Weights of a small transformer language model.
Size: 18 layers, vocabulary 3653.
Architecture: RMSNorm after each block, biases, untied embeddings.
Each number is 500 + 40 x the weight over its row's rms, rounded and kept within 0 to 999. Layers, rows and columns count from 0. Numbers have three digits each. The size before them is the row's rms in percent of the matrix's.

# gate: layer 15 MLP gate, 1792x448, rms 0.0477, rows 758-797, columns 112-223
# up: layer 15 MLP up, 1792x448, rms 0.0479, rows 758-797, columns 112-223
# down: layer 15 MLP down (transposed), 1792x448, rms 0.0446, rows 758-797, columns 112-223
gate758 102:515554495525503543433509517499459568398539547469456436467494529585501482509458537521516544542473537530522505495515465538499519465494530458472482549498465513515572528484465534490515515484537486481537452579560401527468455475494500514474510400515463475447503549441491509505482542521462517651533595507479494557483461585589521463475489517480
up758 100:515522507537494476528484493494464469467498520502480466514475555461465450488509517468484575472507405461544534483518496505543488551391510440505465447450509483520539496506423466498545439387405487482463542506581542513524513504590462536552529489517516521476531437520486464486482500576476553450503544497483464468555472555616471468555547549465
down758 102:456499529530488435471492466435501530506489446484526511438522418426479514434420496544509563552406437522467542545499434486538525464453505546537512464465525504501569529476468480499513461433446551446551596491515506559498558537531481469434452569493480467484475455458455544502565526452522490446439582439467472459494457502483493437538502547487
gate759 100:573477450542544468499483560491510525482518494472404512441469493448527526516486533516546495437585482541479466531461456523501493505528475510472600585528492527552524557519510563531445459516532452470484470474508482551497532525516520520495487477536470558464476506522486497506458522526572488551532585515494572495546507549546482471524582549410
up759 099:476486526523544520459466474547491477469481428516462538466522511536523457495533571518459519496401534458532469511475461444480444450438505442497553519548559480534587503499462483462571458463525478474479540467521542513483508496476462534518492483436496490488483571493537544584564470520511463448484543551549464525470378474568523529532515432486
down759 098:446460489441531450584486427552528554449550519472546548477465468540441509469535513526547531528468500459460451477530544470498538455495485545484518527487519503484483528506463514454439410500467471429494523463544470437454504431390510469423504501508496482428445521478514475531515482465553434462476496525557510507498413514484493560507615526505
gate760 102:483502450477425535525518592497522531500531431551493475487517529435539477505535526456500517481553492571509505486488471467521464523499515464511469500471470544503540484503408523452475517491460496452508498510424534603509502496538453537466546538456483492491473486434410490440525534535501358493540540476510449508473529504438508553504533555537
up760 107:485494592544492412503512512510495515549490542436513552521445516547540508459461530510481538510433518505576506465500510449494553546488444508533539527557548520518618518505512480495503470463463527408562570473524460496490512482543455451476501464487491457498477497495450482517523456487454561512472522571501517505531498523553471518482467476530
down760 099:452524530496483469486581502438510510503456518461517519498558539455515611355514567523504525426378438557507499486516539457490486497535551561481509505564491502536526458510498439509471525381510531468489533511555493463505535431539515412528517546514564496516504525469496487474504572507506515552473463507459539523476469499466417486488568503460
gate761 100:469485459525532468491512542541432506596568538405446487531511480527509481457495476519560451466529577484461481470499555458481449517510495499439460480501554418486454518545430543531530558530505539503599472543492476509553543516478450545562474501575493519537495473504443516475493517519544501528519506523506479487401595497511444540512514523520
up761 107:568486478473438530438435514516503489449511505512523551437486456547496508524501435491567430488480516491535464447488530458511627543483489540477447535505478487498485466467511531489442447503541523503466502527502489458478508517478434510459489535447536522491488462479463504614552537497530502561500504527462467536574428509478488453497503471529
down761 104:468537464468556473509455543548470485454456463510460498536488465479488521489528462461499457459487537476556542536501498416433512524476482519536507441528462490477552442513522477531484577539433475490517583542537522504503457443494472510471550564490611498475583414500536453495481512497499519496570505502465459505476469533414431498508514555508
gate762 102:498468460545450504505498564419516530472573536557467515545487536529510403534456457453540463505491473508476539527567446451503518528541548514496487471524521542464512519537493457487502518485470512539537505511524442484465448504468505552477514472491537517612494435535508528553539477515506572442429499570516483521505509405481486525554549476483
up762 100:497536551446482503508498509473510510507511531440486528443558524509475471492457462486468598443511512501469635488471551498546427449520468503444515495467561527501443521503476516469500445441557422581573504490533482481491521496538462544469440504511540505579504506417489445552533475535498478447469471537523505539535572455524515558480545479535
down762 099:527534528477529519560534504447501479549525475522523525502559529536435509478502493447532512569493434477493485476505506501444525510468526567475478541494501442446463481553549509544524482487452543535551451455498487519490529528527456467489516492484469516480504463482474501522510467463539487495528441451485460537537496526536475499483547571497
gate763 109:512498438512420559535487497496515538495563548479484512478486562519498477436461521515522458474515557449479532521502484438535493481497485462595513512430473524453495517556413509528460567548510466501539527560476512525489503451434408586493512499560564455547410555493362500522465539443417479474521514543476438544513522522439462540509490493505
up763 105:518516486503540435474498513533485485456517515569493505564519503491455487576553512512521440510500461472505485541528468528503481543478447533501459519519547485529561476449470464517568538529506473505413463491460498476500490480516477516487458519510512477489501479461476430501479524488501548464547473490457442521567395509457533502601508581433
down763 107:471514490504520478567481467481498478495492490498530555495497518470503543514442535602502527520515452495497418547440479496481549522481471531483473556498532488559540554555488459518562442573624531502453563502427511519531585496522549460548514477532517481508487475525501549510586476509438478527464462452533507560472541506548548473561494420425
gate764 109:530502571489504505548551527523529547398413472516457513529427469592505421514418487442516436472492492545482496479543451527512570505461515505441567576533519466492518445475419477436410593418541524504498509471496448486483476481542536527484448436483497579503479473507468506463527473521552496581491516557531540472539471535527463514475558485522
up764 104:490524496516491532510542462520535552558530466524482532550525481534508461495525512507513484497503505451539474454475509505433504511460581534526510474475486509470532508445447506501513570439442578515569441452516457441527488496585447504533478507491598481518510492485506483606536419515574441504490487547541458446475581462489502552526440488514
down764 102:492506508488476463443480523511523460485535477431504500489477546550471518472454499547467455470502493485511522541525537503484534471574541524508422462535551492464516535546443446448498569520471512545534520419521524573461566541553432587513523463546482487540499526461516496451512493552451470438461537502465472467501529463508564491551516568484
gate765 099:527512506522495524499532570447507503478499418488519449549465502522526514439505498466496502469480533474551495425449493481428471498445544537538518499495466413523515499520499509484452503505530509498554435485540517580438618479429447500477410487499545510463540457435492554456445590504562523542475529519514568485474473535530460499512579504509
up765 097:522594512429468465440453479525523492478469459484483544518501517593489512476517522504471447484484528501477575564505539429498452486470459445514541510574479487517528496478507450497573493488494545479573529504431555514501466482558527575511480470492448542502483531482467482498571509562439513561472501508508497491552513543500517511542510566499
down765 098:460502505483476575477470515507468496509548558476415449565536513522427486464511479543452510497538509505512539464509531462474459471481536450514473551512498503467508503547518470490442492515487457520538517515529512543533456529484478518475506508516505498424497492540502512480536495513529526485525521508492549541544579508546517503542476554493
gate766 103:463493475564513458489540504490491528455441479538510475543490522497416505432464489478541523587564483525532495492562476503543500504551541563440545485510546417407455452523457483425495519554489523472570488458527544485508500511464520480449527520504511513497467471575490506541430492499478447447564542569448431436491523441437434566502446426552
up766 102:503481548520506440498543490502488576583528481515507529517463509505471530554463419551515448481488450500560509492509516502493499507473514502473475510449536432519528573462477509527532565549503571547469541519477490476513514472507497399497516512447507450560544543515519502525476484531521514450447480558488432458587518607474484472490491565445
down766 105:435496437479517534474460523445526499477514525506500486510541443550485406494449504498481506421528546433550535511499536582485493449526484456543497477577528524461518488532509542513469460473605513487453488580457472486568586504534455517489459480461468537539518503474484463409557489489476525546523460541474505552529548438446470446407514419517
gate767 095:482463516526430580542592502458495490435528477538486459495480510523465481516531480490480479480536563509528480513534489437515493411448487484462533445448505539496495513540475493473583549536514588452535559565461494490491408452541499513513533539495541455555531517442522439508521516432533465413460493481544469467457412513466490504441530527540
up767 099:466506424510486528483529519508488446470521506435492461529476458447479497476471476460494497502495539486520518487452468573533538486512535472495457431485476486486542507527495458520539524552467428525557493542532498500552522497553416478419580488513456505466525507526488418529567455454552478374521523464514569550538526445480545498478508492487
down767 096:511525504451533480449530508469562536536499432426517502491586498422503492525522389452500514559488440492392500534574478440494503470518470525459473506534515469544513402467496531513450505520422521563490527461485480488425596476504506529412446471520430474505523475505467514482490522447527446548452481483513525477529524567496454456502496497444
gate768 103:452513439539469460496509593440517486604577514463521431564487522475453454576571535495556522562504502552519512533500442491412501525561541502523484443474493536494455499529498497442449501485485483525474560464449547524479529479469545592490474420414558471533475454421482490576562579499498470522574533473524468453492514429513547448445509534467
up768 099:490505601509487506510443439509493507498499475496560464521476443553499581520486499508468473497612536573529516456524449531547508500516505537485511470519456520507480531515498518492491573519425440521496483452561491524526512472538471488479480528573449435442529492524441451545491529472548500549511427491535563463501446547628519455494499517473
down768 094:466555459530481429521538497445461482533551564397520432554502477497521518493517506453565507465463462509528503510488486496473477562520462476461525511465513483532509467491517491489505536446455527554491411447453437530478503507426494558543464465489425507528473529452417478453525478482482473520501527466491551518464493485524536478523505561505
gate769 098:474523466540473404494515532428499407529499473475461494548478497498503511473561507453522553468512492610476458502434528511463471504498467477554610468530572446491446538549551478506548405527504515464510509584455558504539493470449458540518544499486515384574528396556443507439470568557508559516468507478560524513541420496559545509520500461561
up769 093:524564459485486450550492533470543538503475452450518534509491504476487384477477550460504518511444488655389572441499459546507394445470497442466479492545493506504444491537510543562568472510507522408469512457563390460518481509505455436497509440462501479418485539548500481454517523508563484628449518499481549461538520511549491534486448425493
down769 094:563474502531511457507528481434566529495439484464444542499415517501506488500566429500521500467464472535528493528403508491459453472514530464460537517492455470480500434534546546562506493486424442477521472599501523481586483551473531502613455585437558515525464512447539504428472494433546527543528540576505523522525479488482504473494490555545
gate770 106:486523531513481442465511514499582472537513558488503489480456503470516487407466500450517505536520500467434552478493503546584502404517515430490518560486515541490510477486493546515450547486498468505564542506554441571514513501524516523440484481488474506494449515522491506501552506494558478598554535515516451435499514542541571581521585525566
up770 105:499480473519503463506435523541594480540527593566511464483462503482472506486427496530519471497509431473529446491589491496536525465452503483521541529517477521489537524536516458492526468521500445494483488502512439485510490530464468526455402481473436480515489418540533451503482463467583467509438514505441480462472480453519478475423501465468
down770 100:440523507536461571454493504517487448455486516504565496520524477410493504513462471506492563524474557513513454471591460509514552506506514481574515544490450500566539536523477542479475604490452514477486458468510488476502569434534505463501512533532456531484545529510521447491485449449552491466429469530542460527482512546486514505543550477465
gate771 093:429449442503479515454517519569472444545486486545477488502510488540500482509446531473504533507504521490451460524536472497517446461499525488509476501550504453546486519455492479480553454470511559477490532514558548458534487494483484414437484511532555580509462500492531518533558459516507560537447596465456418494483469501450477531502521489431
up771 094:445417487513544509441604468474412462561472470510522522481494503449441502489442497484510526507453477421514510471473480494532489446470494459495505485532558475573489617475532424499602443532492503491475468494524576456474523517428487370486502488446492569552489539494539564528482474509603501532460531499555459520463401466423565528511478504467
down771 096:450554579487467428476542531571493489472518468447428524491515484469478455489525476494524481474450462494565504430481480451563502500496521461478489478493560526450548515512496542495476510542401556485492496484489481519443512504499426460474468537471479551501511499483537441503465503508578525500542529531502513495576543457461521513484516644519
gate772 103:485512574564598470503549518447483512514505423468501453481426454505524526523514494454505540514503479580456494467463471588503490514545603500566537503449515472535567472452456568462542546495475462456466513483500451548472531458509385451409500441523526491513531512424479541478495516454441548528463545491465542498571568491481477515516513500462
up772 103:498537451399542503436457502474607530478476518519444433480520512448532522492442404462504454467457534540426510500599570521505523503494553488539511553516512477522491538504478430496433534465524483541503549434522504465510474515551536602515538495518465520496483460530488450459489489468456524515461511572532512502547489538494523548508527434495
down772 099:488508475444472484544513584501492466498525425552476537560604600465512473521505473491507547510542487486511513489495526490501503489513502419497434479477505470519471547515500444586496548517515503458503475517461495515543588499530470551478506458529520450515505484504467492549522502475529413501502481531555516536480441476472550472488482474544
gate773 109:540479468510495416529508529499489567490500516502484534546471519500507516451559415521477481444532445543531453433543530495499509420502500420500548481526532399518451538561464468498437522479461577386559473485501530477436570439472542491513506481520534492561472442508549467426551616490542470587423558455424477475472456519540455569539505482575
up773 103:523498558478504456504530480545537563503445553597483470484515481467544461575532477507453465483523483503451534502525570535601457467417490485461479476520419444420456461532473453506506546562455495484530443585528573492479424491422506485503440582562492547564538503590542427494466504469468499489489491466480486518403486514532494487489491526620
down773 100:530540448491465514592478506543489461451559472507548464484467533447489486459545535474537588475498450412490499535426491478554426467511520476450492505518432568463475449519485539530518514474548476519572491517539476448565447524476482456432472594545476437510532578561491470536537499491458485483494486495552529545504547493430545544487540407509
gate774 101:498473486510472428511537539507475563494466484434521537581453462549555472496528504536516455443403501498502482423488552537413508484440502481493543473477454469534585519556469517434541507500481507494537510543485461436563569489487462513502497454492549434513512547481487476496520475508511612460471494462486521504476500502541455492453507516488
up774 101:481442449501479440539515511469489442449561543512474434489478578538491529468486526477501563461540473489510497546510476592533509581431525533564560482445530502493542594525465512517450480446479448476542468541549529572476541554562554467465509452550546509512469494494513534480505477543470463535461473525470575445521520459510477506448543487548
down774 100:581513540588456492523495553441540452542481529489520478520531535541517485525532494510505516440494507460527555530575444469507545462444479494527477522507489512415522509551524540473485518569554523442495403501551476539609524484442467472537473498547540547519537512528464569540497402510522527466450518435530553458464550515491505447453537359572
gate775 095:557505532527507465474550551546474474534530530509500451592489582565556504541582492519496488502519468534567546491463471490533487464485478429548465476507518494505455534558437498448554505514441555479531499439469492486474526515549485521480403416527555491488472495554568507457526545551468510463433540519509477477512466471512453540514552569497
up775 101:512496534504508469586471516484530510420581538509518521461517467544430501456451502467498538477485441449575518497490531418531481473552488570485527459473505528527527509458447510539515537462474498473516426458452426580492554511490441578522443516439431439426482577552529541526542488472442513500513511421485512503473528533479509481506510539551
down775 098:558496466524534463494467540520485515526442520488499495454520528464530585460537479576466492494490518465460490550524547488526516446444540482539608557450443456538489451480556454467448511533554495531493545479531436516484539566464572448561432539528474481536545487505502546517541533498486488528488452428506509588483473472495562510518474466506
gate776 101:530584521546519450513467499513489515484542509529459458538511546592569445475472523462535468516513445506471496519447511507491444499446463459561534525532491472555523459513442568520464477496504519522514463494507465559507472473499441444508551518536502452510445493503503582448498611511450504454437568478473474534443443473534509571456618526522
up776 101:552483518442508430533536519429508450489535483519466483494433483455575519473631446433512570474497586473548438476501485563508485499448504472419522511486408462449464482518438502512544526563555473545504541515552478436503516502513487539522519486481488590621536502483588493534480498575522500585507480524477534481496550541447470455446475425493
down776 096:518505477434519466470450570445481478538487523502516479440506544503441432513575448556579509501541502518522448475530456530474489577484436495444564508439472476590497441534452518462508481526576545551545559480485537519509496404481468603469527501536499546547474429503501499588472481534509509512494520547523458485444486477441533472481542412447
gate777 094:619504518496519538621425530507579460510412521555509520521418494548549536459550514432541517515503473550524474444525476509499490421520481446506496427456461547395460527425500500558480513479477469444497470471522433469457536439414519548430435446566477474505446539467542514568462493408517470489549509595549546533500532514506539549490516480494
up777 097:466531475504501524376481462478489459506535514460531537456464442465549518479580494509481546489535572440465523511581519537469565525511463531487506544523536453567467493477470524432481447473507515559506495524508524478566527533546533538451484505511538494485507510507452521485547473505466464486486526492489384427473495528514507483474491558524
down777 097:478478593548498498537470570528534485432444516494559517482554532466524505472509491518524519438504547479482444494459465461484517481497534461508504481513519473506540505538457560554486503487656486519437530534472501458549533515475528552482499498496488527445516554521514524468567582483568529448510463453491506422541458452474469495514482377480
gate778 094:547522485488486545576452487495470516497528552517478478536486538498456434483532534469503419503541501491517447498450520472501491536514528505460547560540509579405522442442538571427458497476473449475447524468518469536518450446492493501528501471551438526482502448452496434564519484552457505475481456530507518496517607435528516472463570545495
up778 094:589520510526551502536512462469486466553439548482513465494517538566457466409494474431467517526475502471513563476504551512492573456530418482474546538506429519451433483504502576479525501516491357487454490528490522564469496467568470446515432463502451541481499517496507483447519524513413436543415535514466466507494556459489487453514488480529
down778 094:512545490434536442504551474456480508486496505483494478475509453517587569472532559511426516468484494551511477514474550521493505535427559576475542482506496520549505536563430480519452528485425448595531428516503505508446545523482495538492534399552500510521501483509451488390525533554537585454537483546498477470435512470479569543484564592495
gate779 101:518534531464535470583418517503488591526512516463508485508462492510437466522516477473506518527538437482481492482578556454447489499539572503492488530454423443544468501549451502489411471444501548446561492515447441483494512490530497541552425520463500562532475556478535506450540425533518568474442484562498495544464463497487487511502526488484
up779 099:535526454469455526555467531568441562500534417469510526456546530462456505509492495462477537507491538505464518515430493473500484449508474452471524522397469553500488501509518509491487453504459472487526494458469511518477500499540480540543456498466480560483496545486551497497468416495477508530482524552496540545526480470456496512424462423512
down779 098:459477477460548510572552536487492495478554476460406460532482547518480497418568465470448450511549507523489429446556512563494518448486440497481523492473542496488484546476490482510520521498391525491519516483476533541447496569492474503499514473582574458541496561556539497435526525518479492503538469467512484481489479437493483511493541620497
gate780 106:528525538472417528479504570475488553450497426602474452487479503541514498535503503572509502467518536497524525527505555489456451513430473494522563545504472515484379507517434527501503543530528649472520445499491520539514440503491445473452467501524520467497478464501504509521454585536488492507458568413475507494514536544470499495405544536461
up780 103:497565587496466495525496530469455537499475488453513553506425466521551461454515500514511491487502540535444521510527526540454511531546532403521493463564501406533474532517536486547523518513593435475496511500546453406543498464449473484510525526548512517490502431419430486492484488467385492360474581461499540504478446499507499559472480512503
down780 101:496499467489472528532497511411452477495476474483559468506452494481479508453521545536518521539484494441472618503486510537510460498565481438463523453512482537524478480482461515584530551526523415530479471517566534524516443439532564429446449581483415490507495491485461516492469577475472505434515498470571480494491569498517554501478488457528
gate781 091:460534476520514522383545545545547516415524407532485471508526465465498430507537473496496512440484523552379477530580484491583569551541492435538423519592506457554485516517463510467515528503538494586506508469513471434503512478528492525496545551520518502539507502451434508590486506587483520508499494459497460447538499508532499536538510480523
up781 092:501498503425494507524555484496498554433531483509514550518475527471474478539604560579522501502450465457436537551550553503555460559536491382569443505443502435470471468556492549497455472517516476540526500493496462439549459492476430615443537527477471482549508506484457536488563523524482550525454514550552463478517535425438516453453503444453
down781 091:510555527562506528462466423531475488516492520518526498531453570564491501506532514501482521507518522414554463449395479468475510493505500488472467503479526517525480537543496541476509518527418465421528414486466458507460550480463480450517514492563556496507499413447543498551520556464518523484569488527560513444571485471439515547516552507467
gate782 105:520438533548526525579574518488463493457487516573507447529457467605544509510489504490497558496521530489505441516440437513463486525427513550541559442468525461488498534520517566473545516568572547544508439554535549545535498461519493493451541474535563479536502498525578514437448506518488588467528548502493517465509470539536467521449509427571
up782 102:488525513533489490449510522517482495454450452528483441520468473528469484558580540526462508517498368552546521508423514497503501490534438508521539567615472501526513477474541414499486519458515527525483396539494522528476456486540524522503504476533540474551523573500450506552490524535533507507521508493463498477478469472530476494528527545487
down782 096:480494504429517547505502523476556473514425434477485452479474436547546516536509492410452475502456560458494526450477481462477464473510439380475484465502459493534464544599513510538538531521501529532495500386552394516505494462524497517545512486508451542535474510485559522487492450513494457546487481546440525518443506581540497480504523500473
gate783 113:507459483569441484495522621520481560462496482451417534501485519539554521519532499496548485489484510502476490512524474491457511569485453471526530537462458468521536519548554496498459536526548520504519513472487516515486522474521488456368533478512546522568453535530487467537434489599498438477488519545512538481541576501472508492441526458466
up783 104:493510508505519518467431527428456465537471592551528509502469494486453522421481475578499542508554425511447496491515537532515533446484421427428452566452478479408415449480455431518516458513491478494520507565531492501499474555496557449504532464493559452500530487537564537477497496471513558492472534454454490509477435498558567541466518471539
down783 104:464486535526559486511467462519530459489510509527442457436463451508481538503557499531524570424442475470450437435498494475503489553486502534565530554546476459553547507516514502471475431449516562470536529554516481515479547476458576493476464527472499472485467533529473426523482411606470489486496506491502506488526524545489451443543506483454
gate784 101:553508513440491514519552513471511493533530451479496559589434528466516469538552506508515559473537492488517489415497462504492530471467511456495528551484422524533536476498494500435481548572521515442492523509495467509478583514458494565429467415549433552515498472468532570441433513516514525512584498546438510499490486521552447483505513466503
up784 098:521501518441531450528453494546519539487508451499487506580454478495504490500546474464528414445496532477413451518508544488521545566548505543537486557493473481457533469490498542505468468486503521494495454500472479468491445533552531539496495499487505552559525487479518545475473430486419473464495520495489520492498516478413457522505505450486
down784 099:472498491507521451542541489472475510482495535398619484536493585559472482509498458443485463421565478525462457503486455534467516560492513531490468490443575483558521504534428502508568468463515534499439518519465483450537535447501553453434476523467579481468536609520494481496424446467548523560494496500532531474460492546437526452525462494446
gate785 095:486511493553548522478455469475473488509477496504460482471523471488498450526538465501491549537524510527525496458498544472491507561603449431524558545582505499441494454563461452477485525487449493524503472539546553519468516510547477477460534519511469518426492437490433459524480497555609491447508481551460570514509447495514580532491509530514
up785 095:449488512511460540516526533536494466478474544477528552541563504466503539557527516501504507480425533502504499560482468470487448478559494487471493520506474506498523512480443514509437558463462531471516458519521455492517463452538549447532497593509452548487472442464500508489500518537559546489510512571536484491487498463514494538595533525527
down785 095:460512383478479470547485537519494477515461474541435495510445471468413529500508524503497500477465535435523506492559444557455466488499542400527492504466450516509518495397502465477544538493485428520404493520497487479496489562519448469528535521542553481458520570510504488518480479432472489454501495489494491515535467454506489434487556499525
gate786 103:523520457484476477525538495548468480428489466448450469567432565524455447559561519494521519457516566494567492515528491502482452500475458518506496444561591450456504565525496454452553533562488527460496567494419449516481523483556473549533504473488559464476506566454534499524431566538463397547550455462501515531482468531459516442475511455494
up786 097:552493488511533549524426501493454487474477472524599444436523548510483560467462462506515454467545539451482482490527558527486448524583495494501456516480533473474485542471535525482482531534495446488490526513475521492489539536514465397515487596482493523550502453470523546493524543447509419562532551482588547480509517516437554541538500519505
down786 097:518529513481511505494522484548542459512476498509520490496501525462457515486503536511506511514495479481468505523475458586510517619459475470446539497446545533451461547515490448442579509475529502410513558532588485495492455472504519515448491449512494541502497492459460484485480486474472494467557571453562512450517554460464547579545509461525
gate787 103:538514509525444463530461572451507561539481539488579500453446491518469453594417499553488490510477450590524522458585464522461474522481503512558498515438504523578427494520468556534513401534438554435492535503515549478490500525480508517513482505570542461539508517532490521484505587557508444496403503415466458518437464527497468510479545506487
up787 107:508471497509531523531482522585486463424497469458554526471519457473467451524478539536501481456474493517454542549458496465491405466511469481451554458426488541496496538468527510496570554497528474554547530480567481502577525494533441468489470498521505450440487562508493473502501486459550499563494463518476449500519481472490483497501411459424
down787 103:432479544523569519504517442502482491467546595557539489547447499535433449492437492510547476489513477516456467519504526556501483585524491550503485495503538491516434500572591469470520516470538528536525464492458504511510466481466495457495495542495544476497447534462462538539519496462466497540488488496518470565558507507505423512518484479465
gate788 105:516493473505487540486496555504436532462471462515507525466517552510530520471436499501521466492461516523438455461479495518476436521434517471474572490377448510556558537501474483489503552505479551475553456506500465483502498495448422488450464512451505483436498513462431513437539515459510531534514546477479514486574519492478505558499526475523
up788 108:561486512477485494428444445470510605559500510535557521525498497527556429582459539573495522566507468518456498525484552420523493512518543576530451495496525390496499508538504494480467460486552555408434593444501558450536491469555553444430477505460468493524487540541456495554503478513481522588497508459613417522450491530532439476457484539559
down788 105:464496462482514419488451566591576473454491496465529436505493516489517521471521473534449524460589449552542450493553510525433544501456429500532470485476478537441495498482516459517432449442487476451492469533448518490523503456439458528487469532603542494477540462511517543532527500493447441486547468459589550490493506521539548441463508502535
gate789 102:475529507500522450499487557518515498484511441449516481509500454444544532468531562457546540498470504526582461483491513548446462455465396493531528471530508486527524516525474446450466440470456517455498449422503511474460491477514514461517521461493559423456533508505530504546513526526512523563570506427531483525477530527553466501533491562551
up789 097:528501529478479431522476490541491531476584499498529439478481488500510500508527552508548463475484519515516424542491490548543488507445499503550498419452554516488423520483451472534475475498529489473416476426575464489553417543428476503484603563510463430474531507523502432553503519443461598507546494489531541559490515484461538493526538510536
down789 107:488533471489486522457515505502525539514520524509566500549487513547473478533415563497505524483436485534456509538527502514556470550479497490533581545446576507341555508468500433525513519525641428507505535498497484542569516474441429487480512501535489484516551542476482473486577535482503521452468643469455524459537510500474598474556526262558
gate790 100:531511500535497498548485496500555551477518525447435484563500489465522462528458462526522476490551499521518460552484513487471546520569456445518493498472514458483504417469485537551432470493479493425617400468489435473480476496501464472497539456485502425419500498486447505563508421535485504459578550406552480490456469549405484511490569444478
up790 095:504521537480442531461509488489554543555460467553480449504535549512559541550559539488553480482420538506480566558549557459412482501500490554427522572537583496479489530479532475580499495524527507441485560544544526556545390490544490540521553543496503572460499505597532499484472504561548516473523451513505547527483370533515527520533482531540
down790 099:488519490504524551520475542555515538462512479465509466474497480586496482492470482458507525541481483414499535468566529497547509460554529433434490550471528494469493569527486443503499457500544450469532529500486532442567510518569514485522519532502496468560450504497491507478500427436538514444467469490491510470491565478497515501494470392479
gate791 087:523449547545521496525521529524503446420491592579475490540441496463497501478481472499491458537486470552493585451476485482537551475555489493459495463485485504451492462441514509544535518544536556466525506508437492532467535505443530488530427551482481507504490460536557501464445515515526539490567561584483546546437507502454493498489578491495
up791 091:533447553508470530499513535496501438415598561531467461521488469564417587500415473506505446473572499451552479541500541521491520504553470559509492461483523502457480533462497523506447539479505463466449577460504525523461502548471538509554453554444572538511505480485570474456544513507484551553480525537518527486458494516467515439486574484501
down791 100:526523470519443572486500534500477528534511487511461444542515535500500496452465547519485533495513499512439479462568463454495542519501503435446457495525457500514471470481501474567478507485318471519539581498530455575462529502507462465461540479495466529495533463503486492525485524512506503569538460477520461461524511500519419480450570644524
gate792 105:474486488579523529501465506496534530524516550512485476458501512502552509435472483471465443472553549527478423533496479445452495449565421465495464589509551482448525482511502534457466533481453512458494475480493490476398574489541521414478472512465497563467482467500514520425555500528478525552463514526536525503491556538368484479504511511483
up792 099:494502501471557473521547505454440502555474493484497527540574480431488559456537536502522569478480438515628545506442435538441468467488498471473450493482477470531490548511483467467542438454499518523496486485506501560474507528534529476511512496526423498555474519471476555547577567535598516589579510535524546502492524567591571573577497496511
down792 101:534453498532482558486539499496548486513475461497433523501496445444500491512548524449477475479531484544509447508454525505477520475493515513567440537485424432450459559480391463449483469498420514511475423515525574437485500481550565523549513492536531513424489523538531538511508453468493488489485475494518453518500487491541485535416506457468
gate793 089:491491475521485454466412516520462474583452519468566494578607479455530454492514463538491483472582541540415491555542446479486418543579526485555519402397468438469455499469482533503543475518561556466454530484496491412523543474457498437554495546547526434531491467413501498465490503511533510511490504559453501496504544550554537512527492489451
up793 096:513488551488558586499456441572538537563561501472481509529477555490537525574486471521494484459413488449523598469587551545461523439419484466481497570531534565539440514534571529569541508554509480531512542533465512489529477552481492470460531480471421473499521517572455513516504521531463600479530512423487459557495535457533510526443543473527
down793 108:503499450546497490446501492437483509493481501481526506478515508455488502497498467524501518509491472520513511520529526516502486467540518535529520493464512513480504500503522508474503488506757539478469494529457486519525505520493492532498530465540447490521480544530531531560527502487488475498510537512473527566506538526507536494552489323501
gate794 088:484537501510531528483437498487499488547493494505442385469567434518480514493492554489490436453572483552492485548513480552528529537510431472523463559543538523435455427483471499498486522469494439460561545531538470486507509500518500473438506567552468473452459445463487483549489534531491514533477474446466542472522508541501441505536490478481
up794 095:545457451476469538505453486545443508495533517410518515448449521488591428500536605457512521398470495561533435497527438472504449466530443526461543415522523516537501473479486412465529537492506498484502515498566560547454489523473515509513484516537457590496516528604497439474439488512563517488524490524468475488425450513478504490482551455546
down794 098:497444497507535494464443522541522454481478507591520525453466489501592474512469486489481597412510501506516484497498536604580517502527507492481432515515439587545506501489409456542461558502588596526487476491485535448482561502520553508472469546518518512537494552498438573523466476539490507505472555441388406537471536439513484495552413414517
gate795 100:526455459535501606536528504474507483425524500429485460479496504573515537471555582487512460526486480544526519486487512459489496510454482466581505506495518516538572470543477517441507471511497512529545472480514557559459557489540510474436485498441493532606443460547495474480427480550566552551487510552534514564482548571452439551477568476538
up795 097:523507500505513494497534488467528475424530472484488478515557523468543538542433461451505480447491466500523538535465528564496470491520531473536542473494430452566440495543495529475531461509471509437491566453551463567479510535507468506458418544441516520567488524466520550437485538510523482555425562485489444467516518522480441591466507483519
down795 096:437462507541524541486505512496466553442485529392508475488466531521535522485443494453508527494433552510493498506455372527423573486527534500541556478483530515512434479540469506465453529471462521500522497453531576501481432502539461497487504494426512512514491503540576533587433516531487412509480468462543526599451508587468482511501461482501
gate796 099:461520450440489448578446517518553494445504503506480431489554580519517480449465510548521494431588530515577494518508447523471498520491496515425523502518467536501550493490495510541549504581515510463552501420502477539496625474439487491537493480575506549479480443511540584480533536498504468449453523526428462535453518575592447566546528538452
up796 102:452486485537507443404482508509509486528484494535496519484496546445478511570464510510492575433545461413443517459553478520564485490548487568506482537484491513432500518418558569525469518504489511517435489443498562497457486504510497531499525507521462578459462522472453454502489444555389502502432550529473444595535494406509450538515466555586
down796 096:480500456523510539555500522465517579456497478501560462461490553558463472468463530430458538513444470458479555489443431545455492466505497532485500403482530517508476486528486510525497459509549541495484469491598460501469503476494560482523516435491496507551500472472499605529488536529523519517455500505558393543517560510542461495470535443503
gate797 097:497456467551518518546557530460454447520458532590524495502537583467497521506503528447524531404414499520456555449395469436528487496552514510509448527476449484493484541543462515476475527469546495440524530489439469551451551493457493502466509469456520433490431535428581510512588504510555495465476479496427442463423528455433467489465487498519
up797 097:568511535487496520467522512535518523409550466544460527521447499471524460511485503552462488459466522501440473546457478469522554525553458519515544540499501541472442519495519484492473480533533509498452469527483506503531474474455484548476450462495511539514471544567484523485486517504482551423472537491519426576467527470486548448408521519476
down797 105:573504458452463473514521602529523482480474531491503457471486550478495521513456595500525522421465503502538492511431518551477466501506480516551431540478491536488524483518519479505483511499359478435551565506541539533504496550526533437489542439452481497491528525470498493475437459528444511524554509454567503547480508482475471504508550616524